Weights of a small GPT-style language model, trained from scratch on English Wikipedia.
Architecture: RMSNorm before each block, learned positions, no biases in attention or MLP, tied embeddings.
Training: a variant of Muon for these matrices, 137M tokens, 8332 steps.
Each number is 500 + 25 x the weight over the matrix's rms, rounded and kept within 0 to 999. Layers, rows and columns count from 0. Numbers have three digits each.

# layer 6 MLP up, 512x128, rms 0.108, rows 89-195, columns 64-127
515456510518488485498475564520540503460518541497502510496528512502458499519516446510551488503503510533508466569460472469537510520519501507467456508543477499471470530477498550481511534511520483
517525482493483445503543488479487519498494455527488449460509514427449508522479517537493467467490529489507461484491559520481482557485442489511459468473516497508482501512470513530491432513507563
535480537496485494524496510553444512490502485489461514491471524533474527519509479474504516523484468506500474495488489492496477544476549509485459453488514495485510507482534500502502507495550463
497455490553554466499476519496433503444491511532450465475499511568495527531505494455504444515471515532540496497499476482469518517497506578502471493502498477521479503552496574504478505512463503
483529491492520506504487486496483487553489480472491525500482477577485526528504505476486496491503531518510478500555514465512502492481489462459518474498504493473514531493487462505511471499460489
494469456494488489487478478519484518513508532507516494469486507467469517467448462518540479514476512523510509507506475466508514517523504495508532489504503493521485506506546503472492501482479495
513445565518493526468490518544524489485472466453551530495502522460503529526524510428494529533516489552525515487516552514488501588509500486528449508517495527465544499489509489497477488481557577
485472503504496468500525511491459499485553493515510539448478508472458489479494498477501508515456493519474486528496477478514451499499536541485469501487522517455480496520472505508511534493494494
511482501513528532522453511483525551478481481431500498515517487476540471465495532499502473533463504491494485511503484493515531518513530497537475490530488534539537491525500561516494507471482507
493501535534498532524537486528427468460467501531517533490513472544539494504486448538499466521540480518446503487498495496514518522549514507485474494492530555459464492522512504474514504518498523
474517484474496487532474464516519514510515483488494518487452505500529549502454477479525459479519559475519520476537487517490486501514497478452516495524434547541505540490439502490472489547506503
492512503503537465500507474450496465512482487511512544510518505552482542496471529521514449511478491483527502463514459482490545536483495468551488457523499498520471517468496510470537513520507500
506472487490548516532523507487481520472501497477527536475454506519504484502503504479505521526470559475528510503515531486505513526493520523508473499458528545489528508498488503444486537458497498
499536527570504516517459481541471460535510470505527465503489526511457507521471463513496486507521499551532481488473463529491511552495473485523491531526489474511485521507492504466508534494445529
499499500500499501500500500500501500500501501500501500500501502499501500501499501501500500501502499499500499500500500500499500501500501500499499499499500500500500500499500502499500499500500501
501500500498500500501501501501499500500501501500501500500500499501500501500501501501502499502500501500499498500501501501499499499500501499501501500501499499500500499500500500501501500499500500
473473500545505469487539532538441503514485496459542440528459461493518486502502500481528447478480539542479509538518450503461508501477497511504504456530540472462521453503530504500498482491470527
566483486505530532514486527549505475527532485459517463482458445518489490504558482512551483491480548520538535538496497472531505531488494480543532499474517542504509497478531518492501480477486478
473545478500515474474477472513465495493568479507521526498519506537490542473510451457474493526516485485471479519517522502475525473533496469502490487505528464473462476489483486527497453474480468
540538507515478504482464503532447543518471517502496463521488502506502458511503499526467477433586515477484556520537502541508454542502491470514505477491539500498534529478488552530486490480503493
473516470526477480502517488519486543484492477459488538558481516463484510495512498547505481523462524490497472503532522506521527512485518478489535487509524460524462528450516495505479517527479490
489474475466553511509520509515469448484516514520469501518480466540498532505468489471506518500493472512495473543528523473470492484469458481459524474503502498524515521500476519494509496473486509
522489527547540482502496554494494481540520466486473498518475520533490529510517489491515492512475457519496516495514467503471530474519492494472501536467491498534510543541488538472497498514499523
468515446534497460487494535459513500505547469485503507529450493497506467507482487459519470516513530471508509483482515484574531523487452525535443538508504540534480478495524472508490474471579508
501500500501500499500501499500500500500499500500500500500499500500500498500500500501501500500499501501500501500500499500500501500501500499500500500500500501499499499499501500500501499498501501
543500485496527495503508453484494524453527500483504493521492475484542466523497488435479514493513499522498553512436503508497496493500551485464473502506492529504489480512506449471520501528497485
484510488510467489504494525517514495551511502477526486489532513517491469491515460497515486533509538510481496535503507500475544496444452491542450533512532508495527524542476558500512495492530535
540473512530505525543502490499511497551513471487460493478525519480501547493467508481514482517483543455499489474461524509513555505476481513479498468527499489544480486501474503498506516471510538
529470492578502503470462478499446507482498516473486512514507515490532510504509539481476532469516459448499496464504546465501483488498539510470498490477530502490506513503479489529520485481483465
494517555468492490499528492512514526510529515525489454494512501484479523503466492480512495511511523519495504499556497492497485487513465494499519518524503527512450481516525492513502499515493553
500479495478557526532462492496495519481502490491504480522498496486493480509485549489491470461474515516534534498481510507515505518509505545515412503535507539413564459480432492505511507478528537
483538483536511488494487453490476435541503511518474489519499509492530507527452475532495528563478528451497514523517515491501485506478504477480514487483535504517466550466443517517476530489490534
501499500501499500500499500500499500500500500502500500500500500500499499501500500499499501499500500500502502500499499499501500500500498501499500499500500500500500500500501500499500501500499500
530527524505498527467477488459500461469546467432465479504491528505540534518518511481495520488490522508525510466495525507521496528505509441478483490501467512466500569489537520511479524511489482
500511519537522502509492507493481459533522480487545508482499479503473490445471492530497511506557498506484502448460557500473478516478521478526545485472583507480454493500457490482500502463477532
500499499499500500500500501500499500500501501501501500500501499501500501500500500501500499501501500500500499500500500500499499499499500500501499500500499500500499500500499501500500501500499500
464509554497507456468556497459541541466510487513490479546483502489533499519501490453496455496510515525518491479508475496480513507522448524515472525491512551510477488505461512500545536461488470
468505506509476495462549519493514499491536513506516495512487510503481490492481537520525514558483501529501515471500472519460554481507550511466545569538526439447539490498497526500531511559505484
487564492493477522504520484478511520519512497478508526492512484463540511508547499473518509485491508503509521517544516488464500503491505526507529470458554468478530503505521505516512495486445482
474485472520477468487499475490534448535514558496537524506474506593477531558491534508482522508468447504505480506505517489525512525500495467507510518488510496510492559473512468501480485474563528
491481461483526503467521509479503485556494534525485511493474510548505477509513502475474505462500491496535550552498492466506496505516488542476483492521475478503537536557502480478456522487524482
520457503475521524489459516483539492474528477494513539483421499478461549514526510503536579483531505576515537482528499490504454509488488511503529500461476533511492501554501512475559527506475501
522482437511518507478563513481463517463513531495470532441450465521565489520531562503534543477488462511521558522489516508490546481512499503437472492517499501502527503470537510499476533512537534
526539493515488538457497498484500490451523509491495552500474504518482475514527487482521520486572460486477544522508533545528502502524506490484488495496498480450531468477467474517540524507531526
514485474508510477471482485540499518538513462525518510527492521497570471467510521520552515514441534568523481523471495517471489519523516521499502539450515486518447503469558515477523523510496525
506494504520541504481521503459498532473536511502520500517467488498479444518492515505508559493481497504481514525508512493545508471517518527480470469493483509429505489473495481512498539491476518
529487512564530523494489499511541511514511575482543511469484521526528495526551525484485513506465484491502485476495513505495509468506516527486534490496486502457507531515514514479489526449499537
496548487508548489503548490522509495472486448520512506535502476534493528513485499515524428513505478446558525516501472491487537516496496527450547527505509544496493492459508513518530508474569472
535507492533479532538503506521443528471483455479507520520527501456515549446503544497505448489496511497530482473499489564521522451501489494488537545526506512509495505493503513462528470488501532
477475517525504453492477475493524485494534481476470458467482487541505493509499490460535507513472491430510465515497469476504510502502505458485502514491480525547519512490552526506487490475498498
500500500500502498500500501500499498500499500500499500500500499501499499500500500499501499500499502500501500501500499501500500499500500500501499501500499501501499500499500500500500501499499500
493494467520498498497518522509507508509465519565498471528537517505461478519542501516539493539492526540514517529466486532435544501535510454489490548537532535440520503508536547469534512480493539
503512458490496507520493497527492508481507478462525497528465533511493515476482479492511492493468497441505496511477467463503483487476518476443495482532495479508536470482449523488515443483537502
515511496511499462481499515510436496524446545517524479528482495509521512457473529510498511495535533513494475493478483487488509523481511531557535465442512511516522495519524533462542488469492473
531446471511507536526507509491469499480496514515447550524510534499538505506462537489487479569510482463500505496473510502476572502512534485493502458537458462485523490502484500502548509514510535
520533465538444502499493513516471492477520496480493501506482497473470506480462515509470503522497508513543496529506484458494471525516484567441533527515500495515476513515513503512482503492482484
523530457536492448513513515439518530531517521500551456483553494478470490523446491465495480527545557521507509511497475499468499454489480519464472514512473549519517473512485526488494510525523511
524490484531501522517579522461512531561517461529507568518454485555476489496524468536539493502550470489456507527506490537498480475569479491492515446515492491484480504466510535500516482502499491
510540515529440502521551520495489531523493494481478545506451553478491537464514515510550517535523493500512464519565533512503476487463536500511526496512503506502552499521513569454519518497535527
498505481483523495498478474450491498530510520477500514470495520537550539486458494517504515459552517446493524495491479514458503476503498433524469490480490496507558440481483500478531505515437531
498506468538500448449500504481499505465482504549536521511505486509505535517498500510541501527516534547456528476492463477512498500510499466467509549525552551486501537480508487532588550467470529
540511498517507466509516473544497522495544516534471471506531534476515462487526507453519519554459474545499521448490493507479545499512526501472461531505519482478443457515491463463516498489536543
501499499501500500500500499499500499500499499500499501500499500501500500500500499500500500500498500501499502500499500500500500500500500500500501499500500500500499499500501499501501499499501501
532490537555571481485512524510517494498515464523525464474523509493476468527471524496489506468494461506499449464529511453501493483439479481533482518546513577508486497504453517508553485508527486
468497453535509508544493472464515480433510547432503498502457502508489456507488470515523429472493518509530492567509486484489517512504497456485461532458517537554525485505472514536507458480529497
508492456483512459466490527499502494550502486491461500523467484514531514555524500526532511480519528526522468532485515498503515491524557514527499515486535548490502482471495525464539491446521495
494506541478492475496491490519494566471479501515495549479469531542493505481485461489525494499491546521500500509509486516451487494491551537477490510504525512489484536480468519534495517544515501
501497486515469489495489499493507494509503520513520500529475486452504521442466469517519472508463511489489517479471492502476459542505475500502542527505482470497468518503488490462530477552515481
533498537450501484507479552503481492545527507511491474530507482534519528469526534496513498511472532475491491493559476495498485467522549467470505509488487489499490490484484518495517464501512471
532520503497476522470494522456413504500538513465551468528513542484469497498487515499469506482498493470482522493483480492474516556484570520541517499502506501490525544492494502467489461502525551
517531475504483443435510496506483530465516514558513513527494473451488486466464502489520495494544508491472490563509501506493483529496509481507497483482522540515476510523476537520490494505506523
517505448528511502504516507498476472485500473480491527521479512488522501506491536519481523520486517468533504525438502468532531491460529494467531476539513499542495524475455472546494539480486531
511483489490487443518516476510534502443545440508479479489498470548478515506501476479499477480546501455521552486496500593518496511505529476526479497504524520468491516520511502457503490542492507
498502499527513522527485489487503507504475488476536493501489483521531487533461481488519478576519520527498524467466493514476530496494526481459480569488490463528465496502487500505480530516554473
482487492544503506522474486510527537506491520533499493495504495566488508510505490478528514533528508511484493528494483490507498487451475495511486509494537497502450533493511537506481473476457477
546536516512521510498497505499424532453497491495513498501456535452539481475506502471524495500517525488511512447553488487511549455504547592455515516518505488521492489500498503490495529542496534
490506483485511480488494503492485497503521524466511495514498505528530492487467574536474499477463476523503516507498547528539482521491546517496465468492484488491524530510534454459465500511492509
492533499496463518534476482496501568506516455486489490499489482460490486496517480454535443479482453530495516497481518517509469460464493506536475517472471451527465528496461517514500494500461489
523507493460505486488527496485464486518490498508461482518497511509474508462502480481476495513487449455516519518500537489512495485457484512457503559511485509494522482512449469507480512505522505
518525481490493495506498480578502522485490487491456496500509555486495503499535476494488520511503504469484506507540508434506468544430502538545487513481540534520526511487516528511532495458457537
479529510505472521495542519534524445459505516502485505512476502469539476462490507503503474461518467501520527513533563473533479505522521499542465573459496472472517501474465445487507525467479529
500500500499499501501500499499500499501501500500501500501500499501500500499500500500500501500500499500498500500499501501499500501500501499500501499500500500500500499500500499501501499499501501
512465453513519500527512525480497462513506540488493502517489527534531504502510520503487476489498444522541447499562511458468477470551480513496496499453509492472537502548476550478467545524511479
470526507491493500503514506505501502488500480504523508508504546511540449510492476523491446550504512496512481494520498462463499475488540451512467455501531528489536491482548518438514468514532518
499499499500500500500501501500499500500500501500501500500501501500501500500500501501500499501501501500500499500500499500499500500500501500500499500500499501500499500499499501500500501500500501
540487535569497505480488518471464503509487491494490551489525512507504507472516493517444456493530497490510497478518503519491508519475486483532461458510534533462466507543510484458537505475538490
543476494506529481467509493481590498507496497519472492478478475560491541515531483501452503532495492564533528479456482475513532513474527496518500491522538458447545500520521526445481487491540505
500499501499500499499500502499500500501500500501500500500499499500500500502500499500500499499500500500500501500500500500500499500500500501500500500500500499500500499500500500500500500501500500
510488494498541523516496509518507434482485559479439481504497487549504496513479487487473506593521512495528499517503525512487540497489549469488492501514517529530539502502466526500489527478564513
505531502443484521548505482464517439550493483490500517476494515447492482514521511499504483465500508495520542410494470509518527503502521529493491529550498523520471514538418514477466519487522541
525561433477500471479492532491497478543462497524516494472488482534519481516523479528553512516500521553512516511495483511456503508492508504505459477468528512525478498479526503524501538502529543
492494512495503501558455495474510501484527484486462523481498526481468522503474474502469511460524501484515510535485571464525462530529492471507502500487496521512529509474436496521504456483486522
496521525484465523483511500513505552511512494489518478485486496544523560508545526494503528519550517534489508505473502525508470481517485492526493518540501551492511499479518513536505536510529492
501500501501499501500500499501500500500499499500499500500499500501499499500501500500499501499499500500501501500500500500501500500500500500499500499500500500500500501500501499500500500500501499
499499501501499500500500499500501501500500499500501500500500500500501499500500500500499500499500499500500500501500500500500501501500500499499500499500500500500501500500501500500500499500501501
490500485501497501529493514507490467518502479520482521576489508536476507481532464529507471506497532520496523476542517533524515534503504497538474482466477491500535552451511500451524483457541479
484502504494472510495499509481511513497546510487501541494497510488534484478492467484469495458512477490479517521502530509534490517486498490484498487489492496498525567507480495493485496502546490
510531503459471512434501444525486555465483549525524474519543516492520513467480494475528479499507511477460514528523494512518499485476473537483499504530502492494498471478499494489510526539511507
547501506454501540478491526451466495499499541483518484515509527422540454432504503495494520517480503496486506454553471491504503508501502509517513498481514488466515481460473508510481511521469493
511509496530512511545490485482458495524454503491464466501460481480505491480483554525541489481454482502468541540534517520506500481470507497534449518484532519529465511503516513496567485553482488
478486508497463468477520513461491511506477500461533475467519488518539496545480589488513506537502519521524468517525476516498552490497532519482509505474509457529506476486472537489482541494478452
521501504507477497451471481500482474495527503465506486494485505540488524498517490482486527537515513523519507507558510495473511525502527501480516489523499442492484484506471537506452483509511456
489518541542471468492551517504491527518532535492483480486487454426433501444483470521525492456533497552468507553512521497490466482520528490475482508528493547498512530506507467520519526492509505
479491489491468456562528525484439520495490501466510490473491499479499512525481499507541476515448529469479490485516512498472490461501486464465468486475507523550480531513491517514497484498494510
493501504538506495503506510465467506496539451552497464495489508534473468506499466518505495490518497516471484447512509532476523538479496505514477470534479505496496496480515446525529525518510493
498500500500500502499499500500501500500501501500501500500501502499501502501499500500498500500503499498500499500499501500500500501499500501500499500500500500500501500500499501499499500501500500
463529529545493526507497506509475516483525458504508527533470520491525531447475475480486492475497534500520518498488534515485522495475526453502465483563503541533482501513491488485518476525519491
# layer 6 MLP down (transposed), 512x128, rms 0.024, rows 89-195, columns 64-127
525516510478523454501509519541464503519475517506515466527509533511483478481444486496472506515515514472521527501490480519428520488508517507514496463530553536529505519439513496465478528462463536
504453514492520502502513504491516480509518529520488510502522471514531447539519490509488530466475436496496469441501457480510507490497489478537526490478521504477494565514499485442480575494481483
489519486511510481474525515505482498470495509519525477521525497504501496488474535496490447452531485487498519510509492508547480478534465488471505527503446510519497515476483511446481510495486531
564546447497507481521481532502577509545507498515528481479530473511474516403468515454509526523552519472527492489497532554476474505516475488523474513499487542516492502479487494485494538465459539
526524511521440479484488505488523514494511517510494518497454464482487481497535496495487493523513500524483517501508487528506516479472495513478537546527480477488510478522507510516491506528473483
492482509540517524549496520497525502482502505510495489519534479488467493512496463488466511502471459475511518497501509509473461491494479513512460493503506450470498519478453475493487500516527510
484561475493519513481483470492515492567514472509487494519502547526464465507501503539473473459493513493501500500511509481451525477510485500506451465469510485524541514507547486536533466497500506
552530498500473493477494536551524500504492489470512464514507508519494504507504477505539501519517525480468506478498516523533543502537486496525503505458508493524508499509526498502495481533512499
509506508463523496507539516437506480512504507548521531497483502548444506513499449530477489491536531524508488527495499517506489521485535511466486508503512508492513528505468500491527476529509500
503502461534522504506470510504509499459540476453523442503463550514483494501528516499507529523485474514521521483516460491522520522472501488531521493458526479491522498483512441500524457478531492
493473494474489492483503485502496483486531523551465487520502506583505494515476476518526555558487497499479479436506477492525510506522477464526525511462497486500475479458499502488478505490484527
513489545485522480536531449541462473479496528492528491500537487582473541534515452516488494480504504505515514479499511491537489493506525509497484465459519503486481479511536464465495507518532484
512527491512490497515498521507553471512504513472463478466493505486488478526534488505485494496527487484496488460479470492515526504499476522521536472488482464515492532536508510541491478522526478
467534452480487504535531474489506490509520440512498505491508515459500486494525520511495456455457524512452520469497477506479489475524494519451494456429456499492489506479514450483465481504506482
499500500501501499501499500500500500499500499500500500499500499501500500501500500500501499499500500500500500501500500501500500500499500498500500500501499500500501500501500500500500500500499500
500501500500500500501500500501502499500500501501500500500500501501500499500500500500500500500499501501500500500499500500500499501500500499500500501499500501500499499500501499499500500501500500
499453499486509511539509450511539493475526477512458540495494553504484515447510517497478474513508469506538499465459520471473505500508473500452482524466491492562454558517471545467506505535535500
496462499528507451558505540484441521497466479498533493539485522470512519491474454503514495539475482504501522510522497506488524474482493489455519513490500496528516522498513539489501451498434503
501516484508465488490490484529502499557558493516537490537488479516535519513509483473521483499456531535529508472505483489536517471499518493457540460501540537489520491479498470507488503512439467
495481511526514535502549548438497485492519493494509469479468489530461482516533485458508530507490477505517541458510528523453522463493515498492485515517481480525477530490508455514501503507510521
481469512508510469510522497504506532504513502482514533516503510504540522507501534538479523548507499505536471495482478513511483531490499458526500463475520476497518520534499547495554473527535510
488531530560532500467495534484523537495513495513477459506511478465507413486518484473475490508522515537510513503485510503546478509431557531490481480494508496523508502498477520521443495467553514
515468486489488503506483479490509537485447524479489525501507519517504473493484529516511520512516507539517463483536524441485492471554509520526522484467509506501535531542498508465519515524467497
490502431494484483502506446484488513470492497521503533534479524489533476515492480562470522525521497492512489519529476507423454527497485496540502464478561520455522472505509434469529522517465419
500500499500499499500499501501500500500500500499501500500500500500500500500500500500500499500500501500500500499500499500500500500501500501499501499501500501500500501500500500500500499500501499
470506498506493487457464502462518501505451473515553441513500427515487462540485487447462456545477515517490467552494526484536465525489500490493513508512461477485537496455508483505487475461477501
562505481512499541514482503544519511472435561505499559526511485478497543494532487514493539474503514482503479509497511490569527462497576480503505479492509476502488484446513513508521483496472540
472480495522515485456426482493512511472507515489486515485498519506516476480511474471498503472528497560512530500557475525500513497468559531523513501524546509508544488502544505531476497526489506
516527504447488478503478495547514504509508482493468484492522486511495489500493506516536468489508491550499490495501512550541562469506499473528533526529464493540497538510492500504511517510507502
538506488531503511489468544520527472498502513456487529496521477504506504458509488532512510475489509463508501546527498446509472494491515490540505496513486522505499487474490516515507490475500517
481545494490501500507523492554493496486466507467518502512544502506487530490489450514520492552489492461444487482555525472452508477484489499543533476513501461546467539483507499549498522516480450
524497516527476499483478533452508495497498504439509489544503506509534470517469503518490483480500461479469499513542460548500535488489532458462505554490480573467538449529480503476511511540541526
500500500501499500499500500500500501501499500500499501500499500499500501499499500500501500501500499500500500500500501501500501500500499500500500499500501500501500500500500500501500499499500500
478452504473504493444487527499540543516485486465510524497492480483484498421474468480505480497470515517479466511498543495465479473451485527467525499493526460477486456523472498460516482511537489
516520475478463469466486493553536524502475446487489488491482538496497515488521496494526462467487470461516471529532503536483502489511486477518513529481471494512493538525480508525519518472500495
499500501501500501501500499500501500500500501501500500500499501500500500500500501499500500500500500500500501500500500500500500500500500499500499501500500500500500499500500500500500499500500500
521497472538512525538469517539483481487519556489557515468519508505498498481491521536510549535485531509525496531458564505540494525481571538486512497500449501482494484489488489503477492516510540
444503520475533509522526449559479471496514501447465526487483499429535507508476543468544497406470468480553522497459480523551492509476488482517483502520492461493531523501534518496533491491447481
530468494514522505459505528540498493529506518503497480529459543544493576527495532501503548521506498499472485440498470486532524476512491506488487506528457539516504537484474526516526535475509470
470458505472532518562521436507474504499541492518488443483492532510534515495515516510504476526507466501512480478473423516490560524491509515478530502538508518509512482541498458502520532497509470
503473527500520503540451494512492516521504465481543485494491465480481498541488510499540475520461512491479484524462527554491531484470474450483504502507503460507500486473449505543495490511453519
481537503469474520506506492477466514517463506509505501512541510481550491497506501500489467546459508474488454510500455491467486535566477477525523481514479528518576460485504498508503511490491464
499523509524519472540521481495527499519467479546482569469518541512493520489482543501492427515475472466492469478508516489504554506443520524563507488504485506458457493509525535556485522509479522
505494466508481522546513528501499497545483473483495516510536492471491504463507514490517530502493511497508498452510480464528536539483464505498511513496502551549489528493503490547500450447528472
452532521506500506496520492431551514461491502485485490491490506524483495475460466497510510496527450439471537490516528494565500548451480516503456490567495517491545469509486504494517508483533530
514464494496514534533496536499501498512472477488439477450493505460514522538511481487509565482501504502528477479545496530524490487511496528492492509491534511517508520533476523494511513495492510
541428535469513504498510503518492470509514514515473531549454493454556554498485481525503461445432478519506475534499436476537533473499474528497525419468512497483492518501562470483526476511486478
531503481481532495468540483507460498485529470526486509519481508468528559545477492493488471475551473495550479530523545469431507448497528524503481524519466499499523543477480474508487553489522480
469526477457514466474476532475538456468506561522493495505516519542497497517524481478481514527522534497493512491518481457495442511492516486510434516489538504493526508513526500515471511538499496
509491522480490568516491463497515515529473456447501528488523479440489506462493507537496479509484528476460519498526510529442534480522473542509481548557491494483513520474500536508486528518477484
500500501500499501500501499500501501501500500500501500501499500501500500499500501500500500500501500501500501500500500500500500501501501500499500500499502500500499500499500500500501499500501500
527520480539438490471498518471511534491499520520510484486492480492527514506550517475499516518544468512468490470528548508449490463487522478549506551541535498505466510502461523497501518534491523
502492512470473517447518502471532513464471495470540510502499534507570542485500474489480534527502484521517497459472529493503530520494450519534520459494494463508477487475494465501494503515492499
504505488483489541433537513467501519483550504453452504546503527522501543559530507456490558493514531480462510557519504518502448468513515491456492520484498511468514478516482455481491517504507492
528570480478477529486478466498484541489472490501562434539541489467502416510510477541516488504510520490484532519485503471482485504497511509520481493497500514457527493447526515496480514519490497
494460496476526462534488501558475516492455479498511512492521505528525505487501483509501482505481466483473490479508526503496492487520498473522455527492522490480489489460488460485508459498510505
525470529499508504477482513527425468479511476553492502517423467562533499499490487486520518466484511508507485502490483504499465520493506510525488497479528461500481502486491484519488527511495493
522521524543486491485483524524476499505497501483522456529518499492469495482534509524524478506472476524520520509521508516560465532534481488508463477491508470492501501520477463503466504512472492
498503505493542460503447452507501486539491544509502508499503498482504493473458452523472481523502541478534515547469468475500488486460546501507515493451511467526482493470472534480468517514482453
590494502522482536456512505541506515489523493523499493515499490531490467503521516493477484501464499493482509528448503486506519528510476490493506513524518517505488520524546503553481508493528481
476530499527507467514484490486497472509544516498508498497494478529517468486480504526553502522512540508560467534503549514498573471501507463464478527512479471481504477449494536480443489495545502
473546506529474508479586492497530506444522499482488520521477525525526530488508489519461467487464484451565503538532507517500504499478539459415470509540507529487487541502552514493489489500503503
501500499499500499500499500501500500500501500499500500500500500500500500501500500500500499500500500500500500500500500500500500500501499501500501499500501501500500501500500500500500499500500499
529510452471509479555477513525486460499486517469521500478553517500488478506513519517461476489522497473462489477542478532490557500506531520442516501485517529514481487546501494507405538532467428
525513453518508503511501463469477555562476507470527502539512496475505459489497528515488523456514534515463529462488442458596533548463485541505450526526528511530490494489476466444489505499495477
504476518510521528544475502437437517530485516479488513470514470458498500540495534509480483544487484530441531476543485538512512448537507508489494519441492449516504517511516562519523525514538489
504509509495509490482561489486484480496526530525493487525521522461474480522454487494527525498500500461527501487503498490552537504502490546476505493539478489504485450514559515474515485444495498
481488519506522491490526510507478513509488512490461501479473543545544520523488508452500561486478479467456481493505531441516505463491499479527465496480457497484448459507512489493535498504536503
508502493530492523500535487474513494476483508509488528489540511481475448517533509523505516475482459527511540477466487484543504518502491479493522499533525501460560509483499550482496469502502526
483475488507554496445578457486546493497478500540486526495490500510489496517488492476535459460472526472516509486519534532435520477454482496499481514538504495462507536517512477556482527492464457
504501485528517513542521492477467480524491467453509505499482500527532529534515496526531473462473475487534490497518524500510503457495483499472532450507466474499523508499492537456525509507498519
507529514518493511530564524502526526476506506546502506540528469521481443454497506467500506523554470509511535466467545528487528480504429480503470520483558475474476521489514473505509508511523525
503510502586434563465477499487522514509487474492547496492443513486522512504497537483496463525480456488490464511482489491516475484484499512489536523519502514552507514517515495502485485440522505
526509538493520450529474510515497494491507488563472475515509542539519530525518509500512481488477484455515492461496485474500480518479508493487518500496532518553508478523541476503514464510483537
512476465503526520547486539493525476504489477539484500445512457484480485481518512499462474449538484472511517554477492510486495531514506494480478509501502485527502441544479474507487528541535493
476464539502494517526524498515540469511496500476465518469494536501471499521521462484451485488476508546536537536444450509495494497517445454513536488501473532466513487528487512560510494442507483
485487526525515470493490507537503505492515502571525521491480522508493506501479475494550495509505526479478480531529481506469510508516466470506491488514526490506528496476515537538470481504514504
565500499509509508499539455540520494426530570457538514495492485477528503497488452495488496484517490534463507476522483517532538497521507485463514540577457505515458456517451477521494528488494468
474505478505510487502477505482518521506479512505531471514535491528519501505479513521493503490471528501513496517522498544500472493502458533491500486499471560506499501484479495478447469521514498
528535484483518474502477507472526501524502508512521458506512489524506531523465449490521498494507518481488534500521508497510512486513530488472514499492529461492495456585469504502513497501499482
488484574501527497528524491521533496477505466518532502468477508535484530543465501515472486520496482512492487488483481514478510525507523492501485451528562512535472496518485475502501496521476540
501500500500501499501499502502500500499500500500500499501501500500499500501500500501500499500499501500500500500500500500500500500500500500500501501499500500500500500500500500499500500500499500
513530521486451514500495525515476477492475451487487521511493510476498493495513516524511470504514489465560494474441526506517515492452512492525499522487448485555535477502519506552513458509488516
486493499467481515504415475520495520526449493519505482481509495496483509556536476519506517478493480517536511528485510534527503531535474537493475476479539511487480528533474511519523487489499530
499500500500500500500500499500500500500500500500500500499499501501500500499500501499501499500500500500500500500500500501501501501500500499500499500501501500500500499500500500500500499500500500
492537516473498495512498451459469502513532496504531492537486515522513493507504473465498494543427527538491471481495481501527520487474482490512519501437512471489462523514497517570513445476474516
488491502527525492514476510537447467482476497501484494511558529475523481458462470517529507504508535448547533556506494505497480519476516464489502458501495508568497498480490502522500512486459456
501501499500500500501500500499499500500500499500500500499500500499499500500500500501500500500500499500499500500500501501500501500499499500500501499500500500501500500500499500500500500500500500
538558480490459487505511473518491541554468478503539474559473521524497495509515543529499478459530532482514543558471526522515450468508482461526473475512475508494456504537483492465512483464478488
471495506563500463510513550533474536494557485462506499484480463481510469482510505533505513498515519473524524512538534494462503508513481499474521511535500495470506506541552570471500424508505491
511506491506531512518534492514491511460526446455494491537519475511489553531484494527487528507508505456508485494497496531485528448527514517511475504549472490484546522482545533490528522493534536
469500501457488478468501462494482446482473533516500510543437507523483538497472511543519471533444500539490425497455452445570510529523484490482488510481477518516534474482513482536495540531492482
496453483485487450527520499511478488507528503538459500524514505498478472503463465496514484519483478490467512507557509477488512496479536536494494523492498500535504497491512478442496503489504482
501500500500500500499499500501499501500500500500500500500501500499500501499500500500500500500500500500501500500500500500500500499500500501500500500499500499500500501499500500501500500500500500
500499499500500500500499501501499500499499499499500500500501500500499501500499500501501499501500500499500500500500500500500500500500500500500500500501500500500499500500500500500500500499499499
458498500481467543481514470443499522457498473476540463496520550482489435545523507494477561483489472478521484520522506461445462497514514560509558474573485520472530514555506500536506489526481483
506501482496512473475505498504512506480495482512531492511501498538529482547509470507507530545487510492475504486513506451506461520507494502534539481497504449472520474507495486516485500522487489
481514513521466526517498572432557488518454505490499517468494476471472494464524494491518515516537519496494495490477512521516475534466489501491477504469529521502500539495511493510521492469567481
530494542559526462471532514548510513520501459503514486525474499525501572496564515478515517485510476515480477457459502479526486457529487523543503495506521545484481513540557486476521510505510532
449492514535503466437508511527460487473546546537461512511491515504474480525483503482455545481488514522460482518515510459550528511486526508533523435504491471504525484502537468495496503540499506
475497470475509518464498530510536489487474474535451503529488500465471504512466464489474490520534527514504546527526508457537495533482502499484467538560503541458530485508532492480481491478548519
532466473530504498479476485507509484484500496515521504517531473504488485503511508513524508514481480512515469505491524488544532496502521511513512508460539477490522473456522439488483503506528479
511481555500474515474505510507495485464505450509570520549484506556536476483498468536510478463528525512537486519505480484486507523478474534525510507456493441461488503496481502450557502519489513
504507503523495494518523469485496508525495494486465475464508493457532514555532484480503495485507485514526521522456497495517465501431489466489467487454476473506532499503514514488463484525490461
527500514488512453466501510510512493530528506507529520472494482492506517499482520490501547460494486514488490491537464487523482476525515517472530547474494481470507473494496471472514503516509545
500501501501500500500500500499499499500500500501499500500500500501500500500500500500501500499501500500500500500501500501500500499499501498500499501500500499501501499501500500500500501500500501
494500495497511501464428509511463466472469509481485503499504481512518446548495516488513501506472487521467497484512459505475485500505476499472506522517508473460520481504489454499541533490492466